Weights of a small transformer language model.
Architecture: LayerNorm before each block, learned positions, no biases in attention or MLP, tied embeddings, capped logits.
Each number is 200 + 40 x the weight over its row's rms, rounded and kept within 0 to 999. Layers, rows and columns count from 0. The size before them is the row's rms in percent of the matrix's.

# o: layer 17 attention output (transposed), 256x256, rms 0.0612, rows 237-255, columns 128-255
# v: layer 17 attention value, 256x256, rms 0.0659, rows 238-255, columns 128-255
# up: layer 17 MLP up, 896x256, rms 0.0759, rows 0-8, columns 128-255
# down: layer 17 MLP down (transposed), 896x256, rms 0.0403, rows 0-7, columns 128-255
o237,107,198,245,191,118,182,190,227,112,163,234,130,204,254,246,150,236,219,206,156,273,221,239,193,192,162,143,214,172,236,232,222,200,236,177,303,158,182,200,191,195,204,204,210,178,256,214,242,149,142,217,196,193,204,175,185,172,159,192,224,218,279,158,197,192,169,160,215,187,180,238,220,176,252,211,164,194,237,196,276,207,186,223,253,162,182,265,200,252,203,158,187,191,112,258,164,99,225,248,172,146,222,217,249,255,164,167,134,157,241,226,207,187,191,161,165,216,240,224,231,207,266,141,110,194,205,192,139,152
v238,098,219,221,139,238,232,157,227,187,159,241,203,204,129,156,277,204,205,239,218,128,260,264,206,159,196,197,248,173,237,200,240,214,227,209,174,169,171,221,204,136,197,205,186,268,172,169,221,249,179,182,245,202,138,218,248,170,189,166,164,169,226,215,185,263,171,95,216,219,181,209,211,152,200,196,210,260,242,182,192,199,209,147,239,161,110,196,183,184,146,188,214,138,248,151,214,203,165,198,181,163,274,243,237,248,188,188,204,191,205,213,240,236,156,197,235,247,182,240,186,195,219,229,250,172,154,199,217,178
o238,100,151,279,162,166,198,222,182,170,197,282,236,203,175,257,232,199,187,135,204,199,184,179,152,273,158,176,165,206,176,248,183,193,122,166,240,213,185,212,196,189,164,155,255,218,117,170,165,146,179,174,266,163,276,187,173,220,210,216,203,171,136,258,235,234,152,207,188,184,197,180,176,237,260,185,167,200,223,238,107,274,156,192,205,211,227,129,228,238,229,245,186,233,203,258,232,218,261,224,251,226,262,212,193,141,189,230,199,202,142,192,208,194,243,252,206,185,188,154,200,178,201,195,281,167,240,200,186,208
v239,103,102,233,156,185,247,214,239,248,266,188,204,126,244,129,238,265,235,208,296,165,180,180,184,155,179,177,189,209,227,274,197,209,200,209,107,213,188,280,224,231,226,191,261,162,184,217,128,173,186,220,269,162,214,277,199,175,294,195,196,241,235,189,197,218,162,176,140,224,165,201,172,146,111,152,130,165,256,183,213,203,234,189,201,197,230,158,260,201,119,166,208,274,145,156,168,170,181,217,190,217,229,196,145,170,225,161,152,252,276,190,173,124,160,177,235,265,207,235,215,228,174,306,235,213,225,205,199,228
o239,098,178,249,194,225,214,163,158,206,219,221,143,212,158,206,154,230,143,245,225,174,172,225,186,188,166,215,232,248,239,220,209,237,179,235,215,185,116,281,148,192,226,252,222,181,228,196,260,124,221,153,210,272,143,163,172,254,221,294,252,220,172,239,179,188,225,210,192,224,170,167,144,242,203,201,226,140,141,133,201,243,207,127,222,157,155,192,213,192,222,212,205,185,251,180,253,205,150,186,243,289,208,125,234,153,221,229,223,129,195,133,162,209,214,201,167,185,237,119,196,156,122,140,270,213,205,202,195,175
v240,102,181,225,172,158,253,241,240,211,186,151,195,222,164,221,213,258,130,261,200,169,234,185,221,190,265,207,178,207,226,182,257,211,125,172,232,189,152,172,197,215,203,233,268,227,204,249,214,219,221,224,216,191,200,186,227,141,190,198,126,151,136,94,262,168,268,267,263,152,159,169,165,254,209,189,141,253,171,168,228,218,216,264,219,165,178,106,196,231,263,152,259,121,196,149,251,189,242,163,134,138,199,182,209,161,249,199,238,181,102,216,170,146,193,173,233,223,226,163,198,161,229,235,298,211,212,170,200,223
o240,100,211,191,284,216,229,229,207,143,252,286,145,209,224,195,194,185,217,194,187,215,209,154,197,206,230,237,193,165,267,208,231,196,209,135,188,156,170,159,213,220,166,278,233,238,189,165,306,305,183,256,178,175,161,222,198,156,162,173,211,227,165,201,162,276,207,177,192,205,247,266,197,140,192,241,205,179,219,188,167,263,159,187,196,284,144,256,176,176,176,324,241,207,242,163,178,161,206,241,195,131,201,190,188,203,182,233,228,251,188,145,178,183,190,232,222,242,234,179,203,273,200,152,188,209,235,143,187,254
v241,101,209,153,220,200,151,290,114,205,208,211,167,172,231,178,249,148,191,212,215,175,252,169,196,114,171,226,194,199,175,204,192,140,153,139,207,172,162,327,192,199,198,205,213,207,166,207,195,201,121,189,156,172,141,150,190,215,129,219,209,164,189,205,261,215,283,225,234,184,224,134,234,257,191,181,245,160,187,231,178,204,252,94,253,163,203,223,179,203,229,132,234,202,233,204,182,198,270,211,213,225,159,163,241,209,190,213,269,168,186,200,252,124,202,198,253,164,176,186,161,182,212,141,148,287,214,188,179,208
o241,098,133,204,313,213,238,263,208,135,175,200,148,218,234,179,204,179,255,207,211,232,207,151,226,208,198,150,139,198,141,165,238,257,266,192,203,182,197,117,219,234,216,201,215,184,228,206,239,215,215,211,232,223,298,229,177,157,188,139,245,202,184,193,255,168,139,184,227,221,187,220,243,147,232,123,257,154,228,180,156,251,192,241,229,271,223,182,232,187,285,225,234,186,194,174,218,199,180,181,266,136,214,261,138,185,256,259,149,155,126,123,140,209,270,245,169,182,243,226,257,190,196,207,124,198,194,158,243,175
v242,104,218,185,191,196,268,222,214,211,180,180,211,197,189,243,108,209,263,238,203,82,158,167,157,195,162,250,239,171,200,168,196,216,268,152,174,220,132,224,237,223,211,183,261,212,237,206,187,151,229,254,289,247,177,266,148,199,214,216,227,221,214,158,118,262,215,165,169,233,182,257,241,188,156,251,164,181,100,188,217,171,179,196,142,178,245,105,129,154,211,174,165,188,131,268,218,180,158,252,218,274,240,226,208,112,282,232,173,149,148,225,206,219,252,177,205,116,141,203,164,180,192,194,173,225,201,240,198,201
o242,107,256,235,227,233,269,201,182,235,115,176,244,183,131,136,176,159,136,167,171,243,216,283,187,200,200,181,234,195,227,190,235,220,190,195,180,147,135,195,149,206,153,262,255,274,176,230,167,207,195,173,264,167,226,165,198,185,207,160,179,206,202,192,212,157,225,137,190,289,239,116,218,305,232,191,197,234,157,218,215,201,159,176,197,204,216,219,216,224,212,208,202,200,229,149,120,241,188,225,195,196,213,155,178,192,193,178,145,171,250,176,262,210,161,200,276,206,208,183,103,201,245,227,170,187,192,208,173,231
v243,106,147,141,136,215,225,202,220,259,206,92,217,205,226,220,219,168,194,174,174,188,283,136,271,227,152,218,219,200,234,222,213,186,159,246,151,175,173,231,198,152,218,228,100,182,175,203,150,240,181,137,149,147,160,237,196,208,202,248,232,208,151,181,248,93,228,169,246,164,228,161,138,150,220,147,209,167,189,200,253,200,185,248,199,281,271,212,204,136,167,249,127,219,201,240,160,119,171,198,192,314,226,219,267,230,215,238,219,207,177,260,249,275,163,233,171,235,209,185,192,180,247,253,209,223,155,197,226,188
o243,104,161,204,207,244,214,212,266,197,200,205,256,173,217,225,160,166,230,188,203,290,167,205,209,199,171,163,235,246,232,190,238,198,248,190,241,201,159,238,120,298,183,171,285,173,140,247,252,187,230,163,193,236,203,202,247,105,245,167,100,168,236,235,187,236,172,99,177,183,128,234,156,127,193,223,192,221,296,210,164,229,199,136,177,159,191,146,153,172,205,110,253,164,250,147,193,191,159,216,257,223,258,241,237,286,138,198,192,184,242,175,155,142,203,221,171,244,162,212,185,167,210,207,202,161,188,262,148,145
v244,104,226,276,228,199,188,200,191,157,208,212,291,235,247,226,154,251,193,250,212,231,222,228,172,149,189,181,181,210,208,116,248,209,251,250,199,167,178,228,285,142,143,161,131,161,151,224,161,180,218,232,230,145,165,179,300,190,228,216,237,174,224,196,259,201,158,252,259,154,252,76,166,198,161,164,170,229,178,207,256,247,201,206,220,154,249,221,162,203,208,165,187,162,210,224,207,157,180,174,109,163,129,205,231,231,245,214,173,204,206,136,153,148,197,164,206,217,270,211,230,175,221,156,208,267,252,235,220,205
o244,101,193,161,183,208,163,217,224,168,216,242,244,181,247,229,231,162,178,177,127,262,202,207,175,184,167,173,135,224,209,223,183,193,242,236,192,189,225,219,196,234,211,266,195,201,137,190,277,217,126,151,220,191,140,233,122,164,197,211,196,204,197,195,218,179,184,164,148,206,221,213,163,169,254,250,215,163,196,229,94,164,182,212,256,285,86,108,249,184,106,188,246,207,186,197,182,269,185,164,201,157,177,107,234,173,209,162,146,247,188,174,217,225,210,224,177,163,160,213,224,213,225,247,226,208,222,224,250,200
v245,105,229,207,216,177,100,136,222,189,243,209,268,194,184,166,234,177,107,170,211,166,184,157,183,153,138,189,180,287,254,180,139,170,178,189,258,199,188,217,181,184,238,160,184,201,208,201,197,186,192,112,240,243,215,230,226,216,232,162,229,188,192,269,232,212,192,212,121,239,218,193,156,98,233,262,188,217,169,169,217,175,129,225,218,263,252,221,286,200,215,136,190,167,249,240,221,184,130,243,171,178,222,172,164,223,121,192,182,211,167,175,200,233,171,202,231,262,255,242,188,195,235,209,145,194,126,206,207,171
o245,103,268,172,205,180,260,203,256,253,219,157,174,161,181,182,219,203,219,156,205,242,150,166,189,178,130,174,96,234,276,197,228,220,170,179,183,213,177,184,106,203,158,142,231,209,275,218,207,184,161,144,187,239,193,250,216,191,235,180,176,230,231,178,161,137,237,173,249,200,182,194,174,228,189,220,177,215,197,248,173,228,157,214,194,307,202,200,200,158,171,208,137,179,114,217,156,242,242,159,246,199,201,180,129,167,170,255,254,228,237,256,231,240,246,156,234,177,235,280,126,144,172,302,193,197,263,180,185,259
v246,106,219,194,283,192,190,165,304,114,206,219,105,230,248,267,219,197,238,161,223,154,266,181,279,195,238,161,219,214,220,210,166,171,220,130,151,186,176,176,227,203,160,186,228,166,164,289,196,213,265,175,205,112,278,238,185,222,244,162,292,164,201,180,204,156,233,211,213,244,146,129,283,232,203,170,189,155,257,188,204,221,239,222,176,211,250,179,193,158,169,160,198,193,132,236,171,213,204,275,199,185,176,221,263,184,194,198,170,172,165,152,237,223,212,216,215,229,179,252,207,232,281,200,244,199,153,167,192,148
o246,101,233,214,183,219,270,239,207,207,193,151,237,113,246,226,144,136,139,162,206,225,203,144,225,239,171,154,146,290,184,180,191,260,172,118,220,222,176,229,213,196,215,211,167,223,258,233,129,193,205,284,214,213,224,224,196,226,209,215,160,190,189,208,199,172,283,168,195,184,248,193,130,199,259,194,244,187,178,209,187,230,235,219,144,175,188,221,239,131,270,222,208,151,262,198,210,178,205,198,133,117,182,185,211,191,167,198,138,143,236,154,159,220,159,254,207,171,142,154,162,194,117,190,212,197,201,179,203,255
v247,108,192,195,190,185,231,134,256,198,245,156,140,220,199,101,126,209,168,159,223,219,261,210,179,227,235,195,227,184,151,133,196,189,215,251,181,243,198,168,256,155,227,114,229,167,313,202,180,151,218,190,159,260,166,174,179,166,184,271,258,202,180,185,197,192,247,158,164,136,228,236,221,179,228,230,203,243,287,223,167,191,235,148,221,180,263,194,162,215,196,188,184,255,192,240,225,154,163,207,207,286,182,209,199,227,207,107,185,231,212,174,237,185,157,193,187,77,233,170,114,209,195,214,157,238,278,143,148,196
o247,108,216,88,191,137,185,216,261,215,249,228,197,248,298,193,184,183,184,236,234,205,178,201,262,246,272,194,134,205,265,188,208,188,257,244,203,176,252,145,227,211,147,192,195,157,162,173,175,133,179,163,184,195,143,222,208,237,181,139,246,211,238,212,229,191,182,188,172,183,155,141,190,220,188,202,206,142,210,177,262,297,252,140,124,231,263,179,211,187,209,160,278,252,255,226,112,224,233,226,77,150,171,160,158,169,191,215,131,210,169,212,173,217,203,233,179,148,213,225,177,171,221,118,190,248,191,153,189,239
v248,103,214,163,156,156,200,213,153,262,151,133,163,175,191,115,118,221,201,169,274,200,266,206,218,123,219,269,229,191,168,206,211,147,195,159,292,243,209,247,171,243,211,209,182,195,171,204,200,245,218,218,92,211,210,214,247,265,183,151,127,233,209,236,253,212,194,185,137,125,196,171,217,141,237,146,168,199,254,180,222,239,207,167,149,154,182,222,210,221,192,185,182,119,239,249,140,220,194,207,232,128,206,188,183,230,184,204,155,270,199,227,191,259,209,158,263,262,178,238,271,240,217,163,192,166,178,227,183,236
o248,102,174,147,250,230,157,262,153,192,189,92,183,195,198,220,226,291,178,123,155,175,177,168,164,253,207,181,191,243,204,188,236,205,221,170,179,186,185,215,224,158,212,137,211,169,242,192,177,165,204,144,232,149,265,218,166,144,212,237,188,213,201,178,176,239,237,116,212,155,158,188,204,178,144,154,210,165,192,141,176,204,235,212,195,194,233,154,183,214,255,236,209,236,210,170,288,278,281,209,224,171,209,169,244,185,190,186,257,187,177,221,132,239,303,288,146,121,172,218,112,157,226,227,202,194,150,195,208,187
v249,110,199,200,177,164,258,157,187,202,209,215,197,200,133,214,208,156,165,180,244,243,285,115,242,231,233,174,130,250,184,264,228,167,311,152,173,189,199,188,172,237,212,182,158,170,212,192,265,136,280,76,261,213,226,233,204,228,221,220,212,226,274,160,136,195,231,158,149,186,184,217,211,160,214,222,222,206,131,153,214,186,195,135,262,208,239,235,199,202,201,224,281,145,133,167,222,177,251,208,80,169,237,200,234,254,232,226,282,235,148,183,217,234,185,198,209,206,203,238,215,296,215,192,143,270,125,229,290,253
o249,107,200,237,205,244,262,237,221,156,175,205,214,153,213,188,208,205,207,158,223,239,216,234,232,240,188,183,145,189,212,252,165,221,103,242,235,260,223,188,268,168,216,340,198,186,206,159,187,258,236,161,120,234,209,152,192,141,182,185,220,168,232,251,153,188,154,174,222,241,208,175,140,214,177,207,134,174,249,190,181,248,158,208,231,184,238,214,195,222,218,132,215,242,243,184,205,226,231,234,173,162,195,207,152,176,139,170,205,208,143,152,183,214,180,192,222,186,238,146,211,217,225,188,262,209,198,150,196,206
v250,106,186,227,201,121,231,265,228,243,234,236,198,181,214,172,268,139,219,228,155,226,193,186,203,269,199,137,173,183,233,194,190,253,138,256,200,235,224,167,182,233,158,229,124,231,205,146,193,260,161,176,218,193,178,269,201,231,160,158,193,222,198,211,219,162,184,169,210,171,151,219,206,211,193,181,265,220,228,273,214,195,241,186,134,142,213,183,163,144,206,246,160,212,215,250,204,226,194,203,174,213,216,240,220,210,299,178,239,216,169,207,196,163,148,218,217,194,231,149,200,204,165,222,116,214,155,262,139,128
o250,098,199,184,198,236,89,228,187,226,114,226,172,228,195,177,167,177,187,251,168,258,251,262,189,124,256,252,290,208,198,141,219,233,221,231,233,188,188,204,207,191,187,197,229,105,233,233,207,247,284,225,202,222,217,100,182,257,227,142,214,188,240,221,213,274,174,154,198,141,167,214,198,244,210,217,178,250,179,173,174,185,199,178,171,192,174,157,112,218,169,174,181,284,211,171,247,188,234,162,191,153,212,288,231,116,231,166,84,159,119,268,226,132,154,209,261,242,183,246,200,186,200,206,146,160,153,270,196,171
v251,104,246,227,214,220,240,268,198,134,186,253,244,215,122,239,180,222,173,214,275,245,212,257,253,236,218,158,199,177,202,228,218,214,206,242,228,196,205,189,244,175,160,189,264,236,208,172,220,267,173,202,103,227,262,271,220,221,183,154,153,203,143,261,119,193,212,274,181,232,123,135,194,225,218,122,196,187,137,210,273,223,195,167,204,134,226,168,217,182,134,294,201,232,181,215,208,221,239,231,156,228,98,174,197,154,188,189,225,188,201,127,179,147,221,123,186,194,127,208,179,192,159,205,203,207,148,267,258,200
o251,102,182,160,310,230,207,235,101,214,195,176,217,168,246,188,153,220,139,131,152,238,209,112,196,129,187,146,214,168,201,209,201,242,154,231,198,174,273,204,188,172,127,243,145,228,208,189,204,177,243,164,236,141,196,154,178,180,164,222,227,171,210,173,192,253,110,255,206,161,256,231,165,241,139,271,144,275,140,221,160,206,224,233,237,189,267,227,271,242,172,262,242,167,204,274,219,184,139,187,297,249,229,233,196,274,160,198,194,141,180,217,262,195,266,227,219,207,226,192,247,206,243,199,175,220,199,198,164,217
v252,111,220,215,211,201,166,154,196,165,122,203,259,142,155,142,167,151,209,195,210,210,194,129,205,310,134,177,244,217,214,296,131,191,207,158,178,168,206,266,211,137,132,200,153,248,181,194,215,199,246,189,157,205,171,171,275,234,139,170,134,252,251,203,226,215,193,252,239,211,225,238,248,200,231,153,175,149,202,207,229,228,147,220,182,251,193,173,232,209,140,132,243,197,187,156,191,294,234,160,203,236,199,183,226,175,257,181,168,248,127,169,175,199,261,257,147,194,234,168,190,160,208,161,197,265,156,140,157,226
o252,106,235,234,217,171,144,209,142,185,236,185,230,240,210,225,213,187,154,183,195,266,287,180,214,159,213,246,162,148,223,204,224,192,217,159,212,216,216,143,166,218,231,272,176,247,180,242,112,197,168,252,190,271,246,264,282,239,197,230,276,215,211,196,153,183,200,161,170,165,162,206,170,272,170,149,240,225,209,187,259,240,218,183,192,132,199,186,143,247,122,145,211,190,226,208,194,175,151,181,228,248,211,146,169,209,208,238,226,186,200,248,161,197,212,217,184,219,193,246,206,254,270,172,149,153,226,191,277,193
v253,104,217,182,252,240,248,209,174,155,214,226,198,195,141,233,154,187,125,111,160,216,196,211,217,190,203,174,239,246,217,251,200,233,186,158,202,225,173,246,170,175,198,204,211,280,152,202,119,257,190,239,256,203,144,264,196,243,193,235,192,306,152,155,124,157,152,180,203,241,147,222,157,185,249,155,126,213,200,207,174,159,110,218,203,228,241,179,204,196,126,188,157,208,225,167,153,192,183,236,167,287,195,188,268,142,185,125,219,236,303,152,276,211,172,233,208,176,198,203,170,142,247,265,93,222,233,222,211,217
o253,100,251,290,161,182,179,220,183,205,248,231,252,203,240,212,189,182,231,185,230,197,197,190,188,151,199,242,150,149,195,204,160,207,205,227,229,215,178,184,233,229,210,250,226,203,245,153,192,145,226,182,196,144,165,213,197,141,214,215,191,202,150,126,289,229,306,183,195,225,191,225,162,264,211,168,166,180,258,191,167,261,274,174,187,207,194,194,149,150,213,168,234,191,116,91,244,193,152,191,151,269,142,325,160,204,154,265,203,188,174,239,127,219,205,217,162,191,174,183,242,254,212,207,245,215,181,180,209,118
v254,096,262,167,278,224,131,180,216,204,184,251,210,176,153,273,235,179,278,182,192,236,169,217,199,206,176,189,180,188,256,170,245,210,240,183,204,171,242,185,269,200,205,190,134,202,187,242,203,180,129,150,174,186,256,238,136,193,206,226,198,242,187,144,192,195,222,231,225,278,132,282,204,182,255,160,273,148,195,197,185,173,200,209,161,144,201,204,217,150,204,248,150,129,213,162,175,284,240,197,263,164,215,198,223,230,160,230,219,133,198,189,185,209,255,184,180,169,203,173,153,254,186,253,304,251,269,227,154,228
o254,096,229,233,157,170,184,128,187,202,242,165,175,128,215,161,213,177,205,222,252,156,191,188,200,266,255,212,243,135,191,204,204,177,236,202,153,299,195,265,212,225,239,206,174,251,257,152,185,153,170,213,150,204,203,167,147,203,84,192,217,160,235,244,192,206,147,140,125,229,174,246,227,164,176,177,268,269,201,242,154,210,279,214,142,223,225,182,171,233,233,150,147,167,194,189,194,156,185,163,194,255,160,195,220,208,232,245,205,217,251,211,250,212,178,240,211,116,185,244,222,225,260,259,222,162,168,285,162,206
v255,100,178,175,192,150,129,268,237,206,217,244,147,177,169,213,163,260,197,219,225,184,227,266,174,178,148,159,160,206,196,210,226,242,232,252,148,174,225,293,204,204,143,140,210,144,188,218,189,196,195,233,258,180,196,204,202,237,87,163,221,220,213,201,212,172,199,220,263,216,167,202,203,156,261,235,217,203,180,146,186,83,244,181,180,174,220,166,222,264,178,122,242,190,216,271,204,165,223,219,246,194,122,149,139,212,295,97,188,204,191,218,133,203,177,217,189,114,207,187,258,213,193,213,163,182,281,142,222,211
o255,102,145,166,225,261,173,213,161,259,151,179,248,161,170,254,216,187,126,224,200,205,207,143,177,240,190,183,167,154,286,204,239,113,222,179,203,181,224,112,208,228,211,212,195,147,127,201,176,220,202,207,243,208,181,218,175,204,233,248,205,163,117,168,201,179,157,206,148,216,260,253,214,125,231,145,239,205,230,123,218,252,206,256,200,205,264,285,201,218,208,219,216,183,155,168,191,220,283,175,156,213,296,211,161,222,174,197,173,197,168,157,199,269,141,195,231,127,161,209,158,177,226,206,197,105,222,188,196,218
up0,100,211,225,122,199,229,223,129,189,212,189,282,182,214,254,185,202,207,205,226,194,209,260,198,229,223,189,152,269,234,203,205,144,281,218,118,146,247,169,263,211,129,248,239,234,203,177,213,193,199,139,213,209,197,148,131,130,145,132,225,142,180,174,189,157,243,206,212,214,220,285,217,162,221,216,197,134,199,227,157,213,143,228,186,213,175,132,239,236,237,197,225,206,228,268,176,177,245,251,254,104,226,327,147,162,187,193,201,250,197,231,185,183,173,186,251,230,180,216,222,204,173,288,174,213,195,233,182,257
down0,095,187,226,224,199,177,217,210,139,177,193,172,209,177,179,171,194,239,160,163,246,236,172,269,243,207,220,230,236,272,219,224,215,229,236,207,217,225,184,227,218,264,238,119,214,213,110,176,234,241,144,166,242,161,284,279,210,155,166,229,204,275,193,200,127,223,233,147,213,208,180,280,126,171,216,208,151,235,239,228,201,241,138,128,188,175,150,213,115,296,283,173,202,152,259,225,186,206,143,189,194,227,201,176,130,219,208,164,189,215,195,283,184,220,139,180,199,204,188,151,224,172,175,215,239,224,145,229,152
up1,093,256,196,238,257,217,276,176,137,161,238,227,141,167,313,105,201,166,252,234,184,227,144,161,148,246,188,158,173,278,162,274,204,200,181,127,137,217,186,219,216,178,162,171,234,200,259,159,178,87,274,181,155,218,175,207,191,211,210,198,226,118,139,225,229,230,226,214,169,166,196,217,121,215,276,232,206,181,137,179,198,238,227,205,222,236,210,295,169,224,161,219,190,235,210,218,224,166,153,208,183,166,173,138,191,254,186,148,165,170,172,184,232,180,182,179,190,142,195,213,179,225,232,205,206,239,214,156,131
down1,093,223,159,209,201,180,191,192,279,260,158,218,185,140,196,219,265,216,156,99,245,269,175,192,210,201,261,196,240,195,256,174,215,163,214,242,205,154,203,174,106,241,171,223,192,179,203,156,286,221,170,225,219,241,237,230,247,196,158,230,269,182,202,183,184,204,222,178,206,172,193,193,211,187,74,239,278,211,178,157,267,130,114,148,107,164,281,178,190,264,199,242,195,227,213,258,252,251,227,199,174,215,256,238,188,193,199,213,222,177,203,232,174,239,239,249,207,223,129,231,177,148,212,169,220,252,139,228,197
up2,099,192,205,188,205,245,241,148,246,151,195,183,242,291,178,197,182,207,187,139,182,185,195,233,156,158,243,180,184,210,174,181,211,112,199,222,276,168,241,241,296,197,135,203,156,163,208,188,246,143,262,254,212,202,176,155,197,238,259,184,218,232,201,219,164,161,153,238,250,206,278,266,131,238,152,171,169,166,170,229,203,295,188,156,179,203,148,277,158,215,191,202,208,243,230,207,271,160,175,160,103,199,188,242,225,171,281,155,211,193,197,152,195,208,224,206,231,247,146,143,223,218,206,270,170,200,161,200,162
down2,100,151,197,173,190,216,222,180,216,241,190,261,171,190,174,171,207,167,156,250,204,247,199,182,234,125,192,138,180,183,226,199,177,238,129,164,213,149,214,215,241,181,218,192,232,244,188,177,247,245,168,199,153,190,235,213,133,255,207,168,184,232,153,228,188,212,189,267,152,135,143,162,209,201,171,152,142,255,209,213,173,228,206,179,227,129,215,167,130,217,182,182,267,167,130,187,204,242,211,265,239,196,280,180,186,226,239,231,235,290,279,245,162,290,202,213,186,185,178,238,195,220,229,284,147,173,194,174,148
up3,100,168,142,147,209,239,229,144,211,229,240,257,185,188,220,256,199,232,136,270,252,228,246,179,249,267,152,221,207,172,311,256,190,225,197,245,255,198,201,189,222,220,231,228,211,207,239,282,271,184,211,155,231,171,147,218,258,198,170,200,134,152,66,162,257,107,155,105,242,158,182,171,147,198,243,203,218,217,159,224,190,195,218,188,140,194,212,151,223,241,217,259,150,153,163,185,248,201,203,204,205,191,178,186,214,189,145,193,187,189,226,180,216,222,169,203,225,279,172,124,198,143,246,215,189,212,167,177,183
down3,102,260,224,217,191,253,191,180,216,172,192,135,189,203,232,218,161,182,193,125,244,219,259,207,143,177,157,217,176,253,137,267,214,240,237,158,167,198,212,148,146,180,202,233,190,147,156,175,265,147,238,190,177,190,164,173,187,157,246,191,228,273,234,163,157,249,279,161,208,240,154,226,258,254,153,193,192,205,141,128,241,227,225,169,161,226,204,270,209,139,112,191,284,165,200,227,162,175,151,263,195,195,259,226,175,167,221,205,215,145,210,198,238,219,210,251,198,192,220,246,198,189,154,191,224,201,269,205,237
up4,095,247,228,200,212,314,179,155,208,259,189,283,239,149,202,194,154,272,212,140,226,190,183,128,216,172,118,173,142,263,229,234,179,118,242,225,166,193,218,217,176,238,165,239,174,200,165,171,202,219,213,231,177,169,184,200,188,264,182,200,167,250,260,261,186,204,189,272,232,181,243,146,221,169,151,212,161,132,219,147,252,238,212,243,256,203,230,181,269,207,205,164,260,250,184,188,144,163,266,171,251,134,168,200,230,209,175,198,225,132,252,173,154,212,165,190,131,151,179,161,199,206,161,116,234,275,237,194,177
down4,107,144,202,237,234,158,248,237,198,156,215,218,195,200,240,214,210,141,269,170,107,147,173,312,145,283,244,213,247,228,172,249,188,189,194,233,173,232,231,178,201,150,265,121,203,177,245,244,187,154,131,222,238,280,220,208,215,196,184,260,191,223,183,181,138,277,187,152,134,211,202,211,221,243,171,191,214,204,195,179,155,247,126,233,222,279,224,224,222,216,231,197,162,155,253,176,209,232,193,205,153,217,200,222,153,215,193,179,105,175,235,173,285,151,170,240,228,154,88,224,169,192,198,229,150,219,232,266,166
up5,105,139,201,234,160,215,160,234,198,212,179,194,218,130,112,201,177,279,204,273,186,172,158,148,216,152,248,164,199,227,184,226,189,235,261,186,172,160,207,154,180,285,243,192,273,222,186,227,168,231,228,195,234,182,89,267,148,211,185,237,208,139,250,212,166,200,229,167,178,171,223,171,214,202,250,220,128,221,143,208,224,292,150,197,186,242,196,216,165,301,170,193,249,217,170,213,144,233,178,201,220,237,141,166,140,259,144,219,224,242,180,187,217,168,242,242,193,173,188,224,191,203,212,209,199,175,218,163,217
down5,101,197,216,172,214,189,161,103,257,159,287,187,231,193,241,241,203,197,248,195,280,222,172,288,259,220,179,219,128,135,284,198,190,242,198,183,135,220,226,250,172,125,206,201,268,336,196,138,268,164,250,223,211,148,196,202,248,163,265,156,178,224,132,202,217,211,169,231,237,136,182,213,215,216,182,159,157,249,198,174,213,156,180,198,230,140,227,133,221,195,215,225,167,214,215,152,231,209,198,200,218,185,254,207,219,227,193,222,226,167,190,145,109,193,136,201,214,187,195,151,190,200,214,240,243,227,116,198,183
up6,094,219,167,248,192,217,234,256,161,182,199,107,144,266,142,183,194,189,187,201,177,208,132,197,245,197,147,254,188,175,201,160,208,192,212,204,211,242,234,164,191,136,165,151,159,259,226,181,169,134,205,200,193,139,251,229,122,212,186,219,225,221,197,203,193,203,243,251,268,173,251,189,197,213,197,190,243,122,199,239,279,159,192,195,240,265,164,213,190,253,177,253,221,211,139,233,185,227,169,177,191,208,222,160,162,197,245,192,198,190,182,182,219,164,215,225,195,187,122,320,215,129,298,180,248,177,222,251,136
down6,094,206,162,164,158,212,142,151,218,235,227,163,167,189,217,248,207,183,174,193,178,184,111,208,187,161,252,241,192,226,141,143,200,208,221,222,170,219,211,235,206,281,183,288,234,192,223,208,165,211,125,224,220,169,263,215,235,173,242,182,167,223,174,234,126,224,124,178,225,228,254,255,189,198,143,184,153,206,190,184,164,249,184,240,132,147,271,317,228,119,186,170,200,172,176,252,133,249,223,179,252,205,158,252,226,237,201,181,158,213,200,191,200,230,146,220,220,242,248,161,257,225,165,235,128,190,161,125,214
up7,101,176,230,252,257,226,211,179,251,202,176,191,201,168,171,189,158,200,157,177,242,277,182,164,216,234,193,246,206,183,213,148,185,227,212,234,146,271,231,225,240,227,180,133,217,213,95,266,262,256,207,158,247,138,148,192,171,224,153,196,244,186,179,249,196,273,196,145,232,156,226,230,269,257,126,268,208,250,202,243,159,144,258,160,158,215,225,246,245,180,147,159,226,314,270,227,177,232,192,235,111,232,125,203,240,148,186,140,219,207,257,266,210,209,156,186,248,208,192,182,186,255,260,180,155,131,212,180,232
down7,095,193,165,94,180,140,220,210,165,252,222,209,264,219,221,261,217,236,231,290,199,185,167,145,157,202,201,249,176,135,203,229,187,230,142,253,165,108,232,182,212,199,192,218,193,256,251,190,164,170,135,212,151,248,207,185,184,194,185,212,194,182,197,185,144,177,199,162,253,251,251,157,265,159,221,230,135,210,216,174,157,203,133,213,184,255,122,243,204,231,257,157,170,144,210,185,215,189,215,211,261,208,134,250,203,245,183,241,166,224,167,258,205,159,268,170,42,170,212,222,238,203,134,171,201,217,243,241,216
up8,091,246,195,215,226,177,199,170,235,180,144,244,155,187,229,228,282,165,308,199,230,241,279,255,232,222,164,289,177,129,192,224,263,125,232,263,229,217,222,198,203,237,222,285,243,176,132,185,241,131,188,250,169,139,154,189,212,176,274,223,137,211,205,258,239,159,136,196,186,194,167,192,225,129,105,176,206,150,255,193,140,238,202,242,159,181,138,168,202,176,203,138,164,203,211,168,210,154,184,209,168,212,249,285,188,184,197,206,255,216,198,157,191,273,220,196,152,198,202,178,273,170,241,194,236,194,151,191,174